{
  "hidden_size": 128,
  "num_attention_heads": 2,
  "norm": "layernorm",
  "norm_eps": 1e-05,
  "qk_norm": false,
  "attn_scale": 0.177,
  "tie_word_embeddings": true,
  "init": "normal",
  "weight_decay": 0.0,
  "lr_head": 0.0074,
  "max_grad_norm": 2.0,
  "warmup_steps": 200,
  "max_seq_len": 512,
  "train_tokens": 104300000
}
Each number is 50 + 10 x the weight over its row's rms, rounded and kept within 0 to 99. Layers, rows and columns count from 0. The size before them is the row's rms in percent of the matrix's.

# layer 2 attention output (transposed), 64x128, rms 0.0579, rows 20-42, columns 64-127
115:54 54 45 48 37 37 57 65 53 41 55 38 42 46 35 34 54 49 51 59 52 44 65 20 45 32 52 56 52 52 36 51 35 62 58 64 46 41 43 43 46 48 59 49 48 39 57 44 57 31 39 53 53 56 50 36 54 46 60 55 46 76 52 57
117:59 50 56 45 34 46 55 36 40 54 33 50 63 43 56 69 40 59 63 60 51 74 52 53 36 50 59 53 54 53 56 56 34 47 56 61 53 71 58 22 60 54 44 56 52 49 47 40 64 40 51 42 41 47 60 52 42 45 62 56 45 53 49 45
112:72 32 49 52 45 61 44 63 60 50 45 64 62 40 56 52 39 57 59 47 62 54 67 39 56 44 40 50 63 46 39 51 53 61 45 57 44 52 29 36 54 44 64 51 29 45 63 46 56 57 48 63 73 61 47 41 41 51 56 50 44 47 42 30
121:55 53 58 48 60 62 48 54 45 48 35 41 64 46 40 65 50 57 62 31 29 58 57 55 62 57 46 48 42 43 62 41 49 52 51 46 63 72 54 56 53 55 53 40 44 36 45 39 58 40 73 36 36 62 52 67 57 61 61 46 49 54 53 27
115:50 39 39 64 36 58 50 61 36 43 45 54 36 37 50 52 44 48 57 44 42 61 65 45 29 49 62 37 40 45 45 62 33 54 50 59 58 41 45 46 63 49 39 52 73 52 61 55 45 57 45 42 53 55 61 37 40 80 69 29 32 56 57 53
112:39 41 52 42 50 60 48 47 58 57 49 66 62 38 41 49 42 35 51 46 63 41 56 43 59 64 51 64 49 54 60 60 44 36 54 42 57 44 24 42 34 59 57 52 50 49 30 56 57 37 41 41 26 50 63 30 61 52 65 48 56 36 48 44
120:69 44 70 57 55 65 59 45 30 51 57 52 37 60 53 52 69 46 32 45 49 32 50 50 44 65 48 42 59 54 38 44 56 50 43 47 57 23 57 66 40 39 37 42 60 43 46 33 48 61 52 44 28 38 42 54 40 54 38 45 73 60 50 55
118:57 63 41 66 53 54 40 50 55 68 47 48 51 55 34 62 55 38 50 55 43 34 39 60 61 42 57 48 46 44 57 51 42 56 57 44 63 63 58 63 47 37 65 54 41 51 57 47 65 36 47 38 47 44 42 44 62 49 46 57 58 62 43 63
102:52 55 41 52 56 53 57 43 64 54 37 48 54 45 69 57 55 62 62 44 54 44 40 54 39 60 40 32 36 52 31 36 54 54 43 68 38 43 40 58 52 55 54 52 43 50 41 51 60 49 36 39 50 52 69 69 61 34 32 44 49 60 35 52
115:54 45 69 57 33 51 54 43 39 52 50 44 68 55 51 51 49 56 71 55 47 59 56 57 61 55 34 52 50 32 58 52 57 48 48 44 38 66 34 55 40 46 51 42 47 45 59 67 48 59 54 58 72 47 53 63 48 58 41 41 50 50 47 56
119:36 44 46 56 34 53 53 47 55 35 67 41 55 58 38 49 47 54 46 45 46 47 52 55 57 48 40 51 54 48 53 46 42 35 49 35 53 49 58 39 71 59 39 51 35 47 76 44 57 80 45 37 54 31 50 52 52 80 70 55 45 47 56 44
121:68 37 68 39 41 51 41 50 43 48 35 50 50 43 32 43 37 45 40 67 53 55 53 41 60 45 74 43 49 51 68 41 42 56 45 59 36 64 66 45 61 56 39 67 50 48 41 36 57 43 42 50 34 43 36 50 45 54 42 70 59 56 56 55
076:55 62 67 53 60 49 63 36 61 64 55 30 48 49 57 42 54 52 23 43 43 39 34 47 50 32 37 55 62 45 56 32 54 63 42 38 47 33 65 63 61 43 50 65 25 54 47 38 43 57 59 45 59 42 59 53 56 56 39 62 53 46 46 60
085:55 43 60 46 43 56 47 74 74 56 41 51 59 63 36 40 50 56 54 54 47 48 46 54 53 63 54 47 52 60 68 48 57 51 40 42 42 64 39 67 25 35 64 40 41 56 60 43 56 39 49 54 63 60 48 39 60 56 51 59 39 45 20 16
099:37 51 34 45 45 61 54 56 53 44 41 47 73 47 61 63 48 45 44 61 38 37 38 62 47 38 40 68 60 44 68 56 61 60 60 46 61 55 68 70 51 49 63 50 54 43 48 57 63 36 48 52 53 39 53 47 43 38 33 48 80 37 56 67
088:54 38 55 65 63 50 57 45 33 46 41 44 37 55 51 43 52 70 41 52 52 66 58 47 45 49 41 55 26 50 25 45 49 46 45 59 57 44 54 46 55 37 43 50 56 41 52 44 52 56 54 40 40 51 57 48 47 52 59 21 44 69 50 56
086:67 46 46 41 27 48 75 44 47 64 52 44 32 61 54 49 53 49 64 51 53 55 34 54 51 48 36 61 30 52 35 48 53 58 56 35 63 53 57 38 40 40 59 55 48 68 51 41 73 39 55 56 47 63 66 53 50 50 45 74 43 57 52 48
079:40 39 57 48 44 57 41 61 35 66 56 42 48 49 52 67 39 58 44 44 37 59 56 44 45 40 70 64 42 51 34 74 61 34 70 52 53 50 60 44 39 38 57 43 47 60 47 65 68 49 57 43 51 54 34 59 55 57 58 45 60 65 67 58
085:55 43 48 56 63 52 52 33 55 42 59 56 50 49 28 53 48 43 56 51 42 46 54 57 58 65 48 44 55 52 42 52 26 53 48 58 43 39 44 67 56 48 60 44 48 45 40 52 37 62 37 31 64 50 49 55 47 59 24 33 92 49 43 57
086:71 29 55 48 50 57 52 38 46 51 49 42 46 54 52 55 45 43 41 47 44 59 36 46 50 51 34 48 52 51 50 48 42 50 60 53 66 63 50 52 58 35 45 66 41 45 58 58 51 39 35 56 54 41 52 50 42 48 51 73 58 52 43 63
072:68 53 45 31 54 49 36 54 39 47 32 54 74 56 61 50 47 46 45 65 51 51 51 50 42 69 43 46 53 46 47 69 46 36 52 45 58 54 42 36 55 53 61 53 64 39 35 54 69 49 54 39 53 56 69 47 48 58 51 53 40 46 53 31
093:52 38 35 36 60 48 47 42 39 69 55 44 41 46 52 48 39 57 34 60 52 44 47 40 57 48 58 47 38 47 55 56 54 43 52 52 53 55 46 57 51 40 45 72 51 66 58 59 45 67 56 54 73 53 65 38 39 41 49 44 50 30 37 49
090:70 57 45 61 38 49 66 48 45 47 52 57 51 56 54 47 50 44 64 38 32 62 66 50 57 53 50 54 51 43 38 56 48 39 51 52 62 34 53 37 40 48 59 49 45 44 61 43 53 63 45 46 53 40 38 63 38 73 59 36 52 66 42 45
# layer 2 attention value, 64x128, rms 0.0473, rows 21-42, columns 64-127
116:38 56 26 58 52 52 46 41 67 60 48 50 46 42 51 51 41 35 37 50 46 40 38 49 40 57 42 54 63 53 32 41 55 44 48 55 49 53 50 61 54 47 68 45 64 64 53 49 39 65 58 59 51 66 34 54 53 59 30 61 55 34 42 49
112:48 64 54 50 58 50 48 37 40 52 44 51 55 54 52 25 61 68 46 46 44 63 19 66 54 44 49 45 51 59 57 49 35 48 45 57 51 39 64 54 51 58 43 42 60 47 55 66 42 53 50 31 42 54 38 51 45 43 53 58 46 43 52 39
121:59 49 44 55 30 50 59 48 60 36 49 52 38 65 43 56 44 51 36 52 74 45 49 41 28 36 55 70 47 47 35 58 49 53 53 60 35 36 55 44 59 42 61 72 59 54 42 62 53 74 37 60 55 39 45 43 51 59 33 49 32 44 57 67
109:67 53 49 40 65 42 47 48 54 61 58 52 61 68 55 45 49 51 62 42 64 38 28 57 65 40 45 73 69 43 41 52 57 62 51 58 47 68 63 44 37 57 58 43 38 50 54 53 42 34 47 49 54 44 60 58 64 37 57 50 59 31 41 51
110:26 54 56 60 46 56 54 73 48 58 52 46 41 67 58 49 42 60 52 58 52 69 55 58 49 38 54 40 59 45 40 46 44 66 55 54 57 40 65 51 39 45 39 56 39 55 40 45 44 55 46 76 53 42 49 75 54 35 34 50 57 27 42 51
114:50 47 52 41 48 55 67 55 60 52 49 47 52 44 46 45 40 53 64 61 55 40 57 34 60 51 39 26 41 37 67 54 39 29 60 49 51 69 47 45 45 64 50 57 62 51 50 52 47 40 49 63 60 42 43 55 46 51 50 69 48 42 61 35
119:39 59 44 41 49 59 47 50 49 50 51 43 50 55 47 34 42 57 47 50 79 53 73 49 30 57 40 39 46 49 45 44 34 52 49 58 41 43 41 43 53 67 37 49 61 49 46 70 62 56 67 64 41 40 56 58 38 60 45 60 49 43 36 46
101:47 37 40 54 18 41 28 58 44 35 46 56 53 39 50 50 58 50 42 64 56 47 62 41 61 58 53 52 69 52 47 53 70 66 43 51 53 46 54 57 43 62 53 49 44 62 55 43 54 56 51 50 42 35 27 47 51 48 65 53 47 54 73 36
111:39 54 59 43 54 46 74 66 41 48 41 43 36 43 49 43 62 41 40 46 50 34 50 49 55 47 48 66 59 48 51 66 53 43 51 48 63 36 54 54 58 56 58 55 50 43 52 45 50 52 55 19 47 41 45 53 56 35 54 45 43 36 45 62
120:59 47 45 43 55 51 60 53 37 59 44 57 52 62 51 40 51 50 48 50 57 47 55 55 44 43 34 62 47 47 65 52 41 68 43 36 45 66 51 36 43 44 57 43 55 36 64 59 33 39 49 59 50 51 42 58 42 39 39 60 43 61 37 69
123:44 53 34 66 52 63 51 53 53 52 55 47 45 62 49 54 65 60 50 55 48 48 34 50 45 64 39 43 52 44 24 54 48 39 69 40 67 55 48 54 52 48 46 37 50 42 62 42 51 59 69 62 48 48 62 47 52 56 59 56 40 45 52 47
082:47 38 46 47 42 52 60 50 50 51 55 58 53 46 50 59 63 70 57 47 57 51 42 65 51 50 61 40 55 42 54 43 56 40 41 47 53 68 52 57 26 60 55 49 57 48 49 60 58 66 25 44 57 48 56 48 50 57 54 54 54 64 53 50
083:39 56 28 63 49 56 62 24 40 49 51 65 48 56 57 60 38 36 55 50 63 61 62 55 53 38 56 42 54 39 42 41 59 60 36 60 47 27 54 36 65 33 55 59 47 64 46 55 50 63 49 40 48 44 56 56 60 43 44 40 67 58 65 71
095:56 49 64 42 63 48 41 48 70 54 47 39 42 42 41 24 54 65 56 42 45 55 51 39 67 62 53 30 51 42 58 49 43 50 46 33 45 48 16 41 47 55 53 64 75 46 63 60 49 61 63 44 53 53 43 56 47 47 65 53 38 49 56 48
089:60 54 56 42 52 65 53 52 58 49 46 52 55 45 56 58 44 33 68 45 25 33 44 41 47 49 49 50 55 47 54 30 59 46 54 38 49 70 60 53 27 44 44 44 43 44 43 61 48 50 36 52 53 46 49 50 48 56 45 54 56 41 44 45
090:36 31 40 57 45 42 33 33 50 55 54 65 64 45 49 49 73 41 38 45 44 47 60 55 47 41 64 39 61 46 53 41 56 48 37 60 35 52 39 70 53 53 50 42 27 41 57 50 39 56 57 42 55 48 40 41 45 59 28 27 66 45 41 51
082:63 46 57 66 55 34 51 53 54 47 61 62 46 52 61 22 42 46 51 57 30 54 44 52 47 37 50 61 39 56 55 33 36 43 48 40 70 31 42 57 36 66 21 56 53 54 34 45 43 35 59 65 44 32 48 52 61 45 52 56 42 47 55 51
085:57 54 49 42 36 47 50 70 55 45 37 37 32 38 55 45 43 47 48 60 53 33 28 34 42 43 46 57 49 50 55 53 52 40 46 42 48 60 58 49 40 48 46 64 69 41 48 50 64 32 55 55 61 59 68 56 57 47 50 50 35 60 56 51
084:47 47 45 42 34 47 46 49 61 65 51 61 47 61 47 42 47 59 40 53 52 44 43 54 49 52 61 50 43 54 68 48 47 55 57 61 40 25 59 57 45 60 61 50 56 39 33 48 48 80 63 51 67 50 52 65 61 49 36 58 54 32 42 49
075:57 57 55 64 62 50 79 49 51 48 49 52 40 39 43 37 51 44 65 37 32 40 54 36 56 58 62 45 57 57 49 54 56 64 72 54 36 38 44 60 43 46 47 45 56 67 61 34 45 43 53 35 30 52 33 46 33 38 58 59 55 55 40 70
091:63 37 48 65 50 56 50 58 49 53 41 55 56 54 33 58 54 44 58 58 53 45 41 46 32 49 50 32 61 57 43 54 39 62 54 47 58 40 42 52 24 63 47 24 45 59 59 26 34 40 64 51 55 37 51 52 70 46 41 45 38 70 41 41
094:64 43 46 28 52 36 38 65 68 48 51 42 66 47 46 46 64 41 47 55 49 28 46 54 46 54 61 46 58 55 36 37 57 39 37 58 48 62 60 62 49 33 40 34 62 49 43 52 56 59 42 54 48 67 57 56 57 37 48 51 53 41 65 53
# layer 2 attention query, 64x128, rms 0.0474, rows 32-63, columns 64-127
087:26 61 53 54 52 65 50 54 59 40 46 67 39 53 46 61 40 51 66 47 58 50 66 39 76 46 53 50 60 46 49 57 42 51 60 71 41 43 40 41 41 52 59 30 59 44 41 64 46 44 39 47 31 48 48 50 47 44 72 54 36 49 48 45
089:56 59 66 45 63 47 46 59 43 69 54 56 51 47 51 41 30 61 63 53 56 46 38 61 30 38 58 53 53 49 32 52 49 54 53 69 48 55 43 56 31 44 45 40 53 53 59 47 69 56 45 61 35 64 64 30 44 36 46 54 43 53 51 45
085:58 41 41 56 60 61 45 46 57 63 62 45 54 57 47 58 52 45 55 60 44 37 56 32 69 38 52 56 51 43 63 60 62 57 78 52 44 59 38 49 29 48 39 45 36 50 44 35 50 52 48 46 54 43 29 54 68 48 43 26 53 58 50 28
084:60 32 46 56 48 43 56 43 27 45 60 39 43 43 65 64 40 46 29 50 44 47 36 66 41 28 48 60 64 41 60 56 61 52 68 43 52 44 59 56 43 54 39 54 39 57 59 35 39 41 42 59 58 42 59 65 42 41 42 41 50 63 57 44
089:35 45 28 44 59 66 50 54 45 55 47 62 54 36 57 46 49 51 43 50 40 55 58 54 43 26 54 65 55 44 64 60 52 52 63 55 65 53 34 49 44 53 39 43 34 41 43 39 33 56 57 48 73 68 37 45 39 44 29 46 59 35 55 65
077:59 47 64 51 57 53 58 43 33 44 49 61 45 60 49 43 48 51 53 46 67 60 35 41 60 56 46 42 64 42 42 52 62 32 54 47 72 36 44 73 71 53 36 44 68 43 48 52 35 56 44 56 43 47 43 51 58 51 68 54 58 45 54 49
081:43 54 44 58 36 60 60 58 64 50 29 36 73 49 49 55 67 42 49 44 51 56 52 59 44 37 68 36 47 37 64 49 50 32 57 47 53 46 32 33 63 58 52 44 51 52 42 48 37 60 46 39 52 44 53 38 33 41 41 53 56 53 55 67
089:42 64 48 49 63 39 53 47 52 53 58 55 52 62 42 49 60 52 36 52 57 40 49 61 73 46 38 74 46 48 47 44 37 53 38 45 63 54 36 59 49 37 43 45 65 50 47 59 35 64 55 57 47 32 59 41 56 62 46 47 49 41 46 41
080:65 35 49 44 67 36 67 47 54 68 46 47 32 53 45 40 59 49 54 50 63 49 53 42 60 28 28 64 55 41 45 35 41 49 45 79 44 57 61 56 44 35 56 42 59 46 58 47 54 49 75 64 50 49 44 52 49 54 54 56 53 61 62 56
091:44 42 58 48 41 49 47 60 59 59 53 56 68 70 49 42 40 43 38 57 34 26 45 55 27 55 64 32 52 52 58 47 47 37 56 46 50 39 55 62 44 41 62 43 64 47 54 67 58 24 68 52 57 50 62 38 61 43 39 42 53 59 46 58
078:51 38 69 49 42 45 52 59 52 58 50 53 55 70 47 55 50 58 60 67 43 41 42 57 58 39 29 35 51 49 25 58 46 70 54 50 55 59 32 46 25 31 57 40 40 63 55 49 62 39 52 48 57 44 62 43 52 59 37 53 54 62 66 37
087:54 55 51 37 59 57 34 32 42 60 54 68 56 49 48 42 58 54 49 43 58 39 64 70 55 35 50 53 39 46 29 53 63 54 49 57 37 54 43 62 53 64 39 43 32 54 45 64 50 78 55 40 59 51 51 51 58 47 38 57 22 37 45 52
091:67 49 66 53 54 65 51 59 55 35 29 55 53 54 39 40 58 71 48 47 71 49 49 47 58 44 34 48 41 53 62 66 30 67 41 51 52 52 35 49 48 70 59 51 46 47 32 22 49 60 56 59 43 52 51 58 51 47 57 59 49 52 54 49
084:48 45 42 43 64 54 45 57 56 48 61 54 50 55 36 36 44 45 50 43 47 44 75 50 57 59 35 62 46 44 60 34 51 48 54 60 34 51 43 44 56 43 37 34 43 36 64 30 46 52 45 52 35 33 51 44 54 58 56 37 53 59 56 47
093:60 62 53 56 44 57 66 51 40 46 26 57 49 35 76 46 63 41 46 45 47 56 59 57 58 47 43 68 43 51 59 50 65 50 74 48 64 56 49 41 52 55 48 51 47 70 54 43 44 41 73 58 52 55 32 63 57 52 65 63 45 55 32 44
087:52 72 61 55 62 44 56 39 50 61 54 59 45 55 23 50 57 51 52 56 58 38 58 47 41 61 47 71 45 55 42 67 44 53 50 45 55 63 22 54 55 58 46 56 52 50 34 50 53 36 36 48 51 53 46 60 51 26 58 58 68 34 66 56
092:49 48 60 53 56 56 59 46 47 55 44 63 53 59 41 42 48 53 44 44 40 53 42 58 39 45 54 42 40 65 64 48 48 58 55 47 62 31 59 52 39 47 68 55 56 52 58 57 74 47 42 32 40 39 50 50 41 50 41 59 62 68 30 59
099:58 53 46 46 55 61 50 41 45 57 65 41 24 42 68 48 52 57 54 44 54 47 48 32 43 58 28 62 50 44 59 43 52 49 58 48 45 52 51 56 52 49 25 65 30 44 42 36 53 54 43 62 35 54 42 52 39 42 66 62 41 61 65 45
091:70 56 47 67 50 54 43 45 36 61 30 49 35 48 51 43 57 60 50 47 66 54 42 55 44 61 34 47 47 63 60 39 59 57 62 48 64 43 65 46 52 53 43 50 51 49 59 48 71 41 45 68 41 62 53 52 54 35 41 55 61 60 48 56
095:45 38 37 60 55 44 46 45 45 44 46 40 57 66 48 67 66 45 40 54 49 36 55 53 33 43 47 47 69 42 54 52 55 58 55 50 62 60 41 38 42 36 35 51 35 50 55 43 54 65 57 44 63 50 49 48 46 56 24 48 52 39 51 54
083:51 34 43 65 37 55 49 60 57 60 46 57 52 75 46 47 46 52 56 57 57 53 50 56 56 49 49 42 43 61 57 43 42 54 39 37 41 43 43 57 38 42 57 49 38 43 63 57 34 61 55 51 36 38 49 31 48 53 48 50 55 55 47 72
085:64 51 56 40 35 42 77 44 52 60 44 35 37 56 55 50 59 50 43 56 46 70 52 55 40 40 38 41 66 59 51 37 41 64 32 56 44 36 58 54 42 42 67 71 56 41 48 46 74 50 34 52 59 48 61 48 60 69 48 58 44 54 53 43
076:57 43 50 51 56 49 58 63 54 52 45 38 48 62 53 55 42 59 55 54 71 32 46 67 52 57 50 70 52 61 69 59 60 48 51 44 55 37 50 44 43 42 51 35 26 67 35 49 64 37 58 48 43 68 44 63 43 37 53 37 62 63 41 40
076:57 34 50 44 51 60 53 49 51 62 43 54 52 46 47 49 61 53 64 58 61 24 52 50 43 45 62 49 44 52 56 49 56 41 49 37 50 76 50 39 28 33 57 47 44 54 52 54 59 53 46 57 53 74 73 43 71 48 66 46 39 47 49 35
088:43 59 55 48 63 33 48 46 32 46 63 59 57 36 63 56 29 52 56 48 43 47 65 38 47 44 37 62 57 51 34 50 31 51 40 72 45 59 55 73 60 54 56 42 56 45 59 61 44 39 46 59 41 39 67 54 60 60 48 52 50 38 45 40
086:45 59 60 51 45 40 44 51 34 58 54 54 55 48 54 46 46 52 52 48 29 34 40 69 50 63 47 31 49 62 59 63 56 67 44 32 57 43 65 53 50 57 62 52 55 64 51 39 50 49 60 45 61 49 58 45 56 68 28 53 43 60 36 40
085:52 46 48 50 58 59 62 69 45 49 55 36 39 52 41 58 65 70 37 53 43 58 49 32 56 39 57 55 62 52 38 42 58 51 52 61 54 56 43 75 52 34 50 26 57 49 59 50 60 49 36 53 38 48 51 43 57 50 59 49 55 51 60 31
090:42 50 49 54 37 32 39 50 56 48 58 39 57 41 50 42 46 56 50 52 49 57 58 57 34 37 56 48 71 56 70 50 70 41 40 27 49 41 56 68 54 36 31 59 42 57 55 42 47 44 51 43 55 52 58 53 32 50 43 38 55 58 49 38
092:43 45 41 59 26 46 50 46 51 46 65 41 53 48 55 48 58 63 45 51 44 53 43 64 63 56 33 45 52 57 55 59 80 48 58 51 58 68 27 60 46 49 31 41 30 40 47 47 34 47 42 58 53 60 47 54 42 49 52 46 72 39 48 39
101:67 51 45 59 39 50 48 56 54 49 53 57 49 41 50 57 68 64 64 48 68 26 55 61 69 62 32 47 46 52 60 44 45 49 42 54 46 56 38 57 55 52 37 40 32 49 50 23 34 60 52 48 42 56 33 52 49 35 55 64 43 55 46 52
088:60 58 61 41 26 45 49 57 57 48 50 61 62 53 53 61 52 33 55 60 43 63 62 61 42 43 46 47 39 52 37 47 61 53 41 41 54 36 73 29 62 58 40 44 52 57 57 54 42 42 39 41 53 52 58 52 55 43 58 55 38 36 50 37
080:50 38 44 51 37 65 53 59 60 37 52 49 54 53 55 59 43 53 39 55 70 39 58 54 49 47 58 53 40 57 52 52 40 49 32 48 49 54 32 56 37 72 37 48 43 55 46 47 44 57 68 56 53 54 53 47 60 32 54 60 46 45 52 44
# layer 2 attention key, 64x128, rms 0.0462, rows 32-63, columns 64-127
089:26 46 56 45 55 51 66 50 49 44 56 59 49 57 47 58 46 59 36 69 23 48 69 56 46 39 65 35 55 41 52 54 33 51 43 62 52 54 54 34 47 43 72 41 46 61 60 50 70 57 49 54 57 35 57 56 58 54 49 46 43 40 44 61
094:41 61 72 24 46 53 48 37 45 51 55 56 67 42 59 50 42 38 43 44 47 33 57 37 45 51 62 56 50 48 45 42 61 39 58 51 47 46 72 52 71 57 60 45 47 48 61 39 52 59 40 48 53 71 61 43 51 34 50 39 37 64 58 64
091:57 67 36 43 64 36 57 54 39 59 48 58 46 38 41 49 51 60 54 40 45 36 49 43 62 41 56 60 39 36 40 46 43 50 42 40 41 59 48 48 54 40 42 42 58 50 59 50 45 45 61 65 55 41 63 59 60 47 59 63 22 42 77 42
097:51 47 48 50 60 54 54 46 46 46 50 55 61 52 54 49 58 58 51 43 65 54 58 26 41 39 48 74 47 39 52 51 62 52 62 57 56 60 38 61 66 41 47 35 51 56 55 55 37 62 51 63 41 86 66 53 51 41 68 42 40 55 46 51
104:54 57 52 49 54 46 46 46 50 53 49 42 38 40 55 69 41 70 53 48 66 47 50 38 65 47 56 64 49 34 49 77 29 55 51 68 38 45 38 41 61 51 60 41 44 43 27 56 37 57 39 50 55 64 52 70 45 63 41 35 55 44 69 57
091:62 34 40 39 49 65 49 50 33 34 43 51 46 38 58 50 30 40 45 46 30 49 62 55 44 41 54 71 56 52 53 57 35 51 64 50 47 54 52 61 41 58 50 78 45 54 50 41 56 45 58 51 47 30 60 55 52 60 42 38 41 60 50 30
088:49 54 46 52 57 60 41 54 68 53 31 41 41 64 56 61 46 51 51 68 61 50 40 62 35 55 55 56 58 45 64 44 51 49 55 53 48 30 56 31 65 49 57 43 58 65 40 67 42 46 63 65 63 35 34 56 51 51 55 45 62 59 44 55
105:41 58 59 54 51 49 66 38 37 46 63 56 47 58 51 49 39 54 53 30 43 45 40 65 52 59 49 35 41 53 47 46 42 47 39 51 42 53 37 49 44 52 75 71 62 67 44 69 51 50 48 63 61 41 60 39 60 58 42 67 41 58 46 32
090:61 39 62 54 38 56 56 44 44 50 47 71 61 44 54 56 38 55 58 36 32 43 38 43 45 43 57 39 53 57 24 50 56 53 54 58 54 43 74 50 40 42 64 45 63 58 63 66 64 50 51 50 39 65 68 44 35 51 45 62 25 46 55 66
095:58 51 32 53 46 58 59 43 41 48 45 45 41 45 45 49 67 61 35 55 47 44 57 52 49 42 58 55 55 59 51 52 67 42 52 41 54 38 47 42 55 50 31 55 42 59 54 43 39 45 42 43 48 67 51 51 29 51 48 30 52 64 70 26
086:41 53 45 39 48 59 67 55 44 53 43 49 37 43 56 41 49 58 72 41 34 58 52 28 57 55 52 39 49 59 39 43 61 56 63 30 60 60 56 41 57 49 50 33 46 49 60 48 51 48 39 46 53 47 58 68 58 41 44 66 42 53 49 39
105:33 60 58 39 44 52 26 45 38 50 61 52 58 26 57 46 41 44 43 33 56 50 56 58 25 56 47 37 46 51 60 68 45 44 63 63 39 62 51 44 35 68 46 51 54 50 56 60 46 62 57 62 45 60 53 52 42 31 51 50 57 49 57 63
100:50 44 65 37 64 44 50 53 40 58 50 45 40 47 47 51 49 44 55 52 45 58 58 48 44 52 51 48 35 63 51 34 44 61 35 62 48 53 70 50 50 63 75 57 49 67 51 65 61 52 40 57 40 45 49 43 38 45 62 49 38 39 65 56
086:31 55 71 55 42 69 45 59 52 42 53 55 41 60 40 38 59 57 46 36 51 45 54 40 65 57 60 47 68 45 49 60 58 38 49 60 44 58 48 61 47 32 40 47 54 55 60 50 40 66 57 42 41 44 35 29 64 38 64 61 52 39 47 57
105:63 44 43 37 49 49 51 66 54 47 45 55 45 64 58 59 62 49 40 43 64 53 39 65 43 41 47 40 39 52 51 38 43 54 56 52 59 51 63 38 41 48 55 57 32 62 54 72 45 58 50 54 51 48 59 57 10 31 42 43 59 56 56 54
098:42 51 53 56 70 42 65 28 34 37 52 42 51 51 57 61 58 54 47 45 46 47 47 59 66 47 51 47 30 50 51 49 35 48 39 52 44 52 49 35 39 60 65 45 70 54 55 58 44 45 45 47 64 51 50 46 45 57 46 48 48 45 46 54
095:57 36 60 55 35 43 67 29 51 47 44 31 38 59 70 53 52 50 58 62 63 49 52 47 49 49 56 52 60 40 67 41 65 71 53 35 56 35 64 46 52 50 40 61 60 50 46 45 44 46 44 55 58 62 60 48 36 47 59 58 52 49 56 48
107:54 43 59 44 45 59 42 59 60 51 45 50 55 48 52 41 37 48 59 51 73 41 59 33 60 40 49 73 46 37 49 39 47 54 52 63 51 53 55 50 46 51 53 45 58 31 46 34 51 65 41 64 43 55 49 37 47 43 54 52 35 38 54 58
102:52 61 62 48 59 55 58 28 41 47 43 44 26 61 53 48 45 36 63 49 58 54 52 47 56 47 53 56 37 60 44 33 37 56 53 56 57 40 73 61 58 49 59 63 47 33 57 30 53 60 27 54 48 56 49 42 45 30 63 56 45 51 55 48
110:46 53 25 66 44 55 42 52 59 32 59 41 58 53 57 52 46 58 54 54 54 52 55 27 78 69 44 45 57 40 49 61 33 47 50 60 56 63 41 57 79 53 54 41 53 53 46 43 26 61 59 48 62 38 51 52 27 45 51 52 41 66 54 55
096:49 62 39 47 55 66 61 49 64 62 53 41 25 55 56 49 54 35 47 41 52 59 46 46 51 58 55 59 65 54 59 52 48 50 52 43 45 28 58 69 58 49 49 59 55 49 34 46 72 45 53 67 55 54 43 56 48 68 75 51 43 56 46 36
092:55 51 52 65 45 44 47 58 61 63 36 57 40 49 60 36 59 41 68 50 51 59 62 24 73 50 52 39 58 59 49 26 51 47 63 36 50 51 52 64 54 53 51 53 53 58 50 63 50 58 47 51 50 40 47 65 52 62 56 52 37 45 46 62
091:63 53 30 52 63 60 64 40 39 41 48 52 35 57 55 48 62 48 46 39 44 56 43 35 67 60 50 71 43 61 59 32 45 50 49 51 40 48 41 35 49 54 44 50 56 43 57 39 47 75 51 54 26 61 55 63 41 37 56 66 49 41 51 50
084:46 50 56 45 58 51 43 58 63 48 61 55 64 34 49 34 47 47 45 48 45 40 51 49 51 60 51 39 52 55 61 61 57 45 29 28 53 64 46 49 51 56 45 47 64 43 74 58 64 46 47 58 59 66 60 38 51 13 52 63 56 60 38 51
094:36 54 67 44 40 46 47 53 27 44 61 54 72 65 48 47 48 55 53 43 37 61 60 51 52 57 43 41 68 41 36 54 73 56 60 58 54 57 49 55 34 40 57 41 46 47 52 59 49 48 61 28 68 50 60 43 54 52 39 41 58 52 38 42
097:54 45 42 45 36 44 66 70 47 41 46 51 50 47 55 58 54 53 62 51 39 76 47 51 43 55 58 44 56 69 54 56 64 56 51 37 55 47 44 50 41 52 49 62 30 60 27 41 44 37 37 35 64 57 46 54 46 40 48 44 56 39 61 33
098:45 55 43 41 34 59 40 54 52 56 49 56 46 57 67 46 35 49 59 69 39 28 67 60 58 43 36 56 57 59 43 50 72 46 45 37 40 59 53 49 62 51 61 47 59 45 58 47 38 53 59 38 60 60 37 53 70 44 33 55 35 68 53 52
100:60 43 36 50 62 60 45 61 62 54 47 59 55 41 34 43 64 42 56 58 42 47 45 32 60 63 44 68 53 65 48 58 55 47 55 49 50 60 34 56 58 57 46 47 47 30 47 42 41 68 72 53 48 61 30 59 46 45 43 28 59 48 36 55
099:48 70 40 63 46 48 47 66 43 40 57 54 46 54 45 50 57 56 48 51 44 58 63 56 59 42 34 69 59 39 52 46 32 49 48 48 41 76 25 55 50 48 44 44 58 41 50 41 41 70 44 38 52 47 46 37 65 45 51 48 64 49 49 43
110:36 58 50 50 41 47 51 54 58 38 68 53 53 58 45 50 45 52 69 50 58 60 56 47 39 70 46 66 57 52 42 47 25 36 26 52 56 67 59 59 41 53 59 49 41 45 42 42 54 43 38 56 38 41 58 34 38 55 59 65 50 56 43 49
102:48 40 53 49 41 51 65 44 35 56 44 53 68 42 53 43 47 43 40 37 51 63 50 48 35 57 59 51 62 46 66 40 42 35 57 47 60 26 59 64 41 52 49 68 47 69 59 60 34 36 50 49 45 41 56 50 47 52 65 50 87 62 34 65
087:41 56 56 45 73 40 50 45 49 51 57 47 69 64 54 43 38 65 55 52 36 59 41 41 55 49 57 42 52 44 54 50 28 52 73 58 58 46 48 56 48 59 63 55 60 68 44 63 45 56 46 33 35 50 65 51 31 52 61 37 46 42 58 60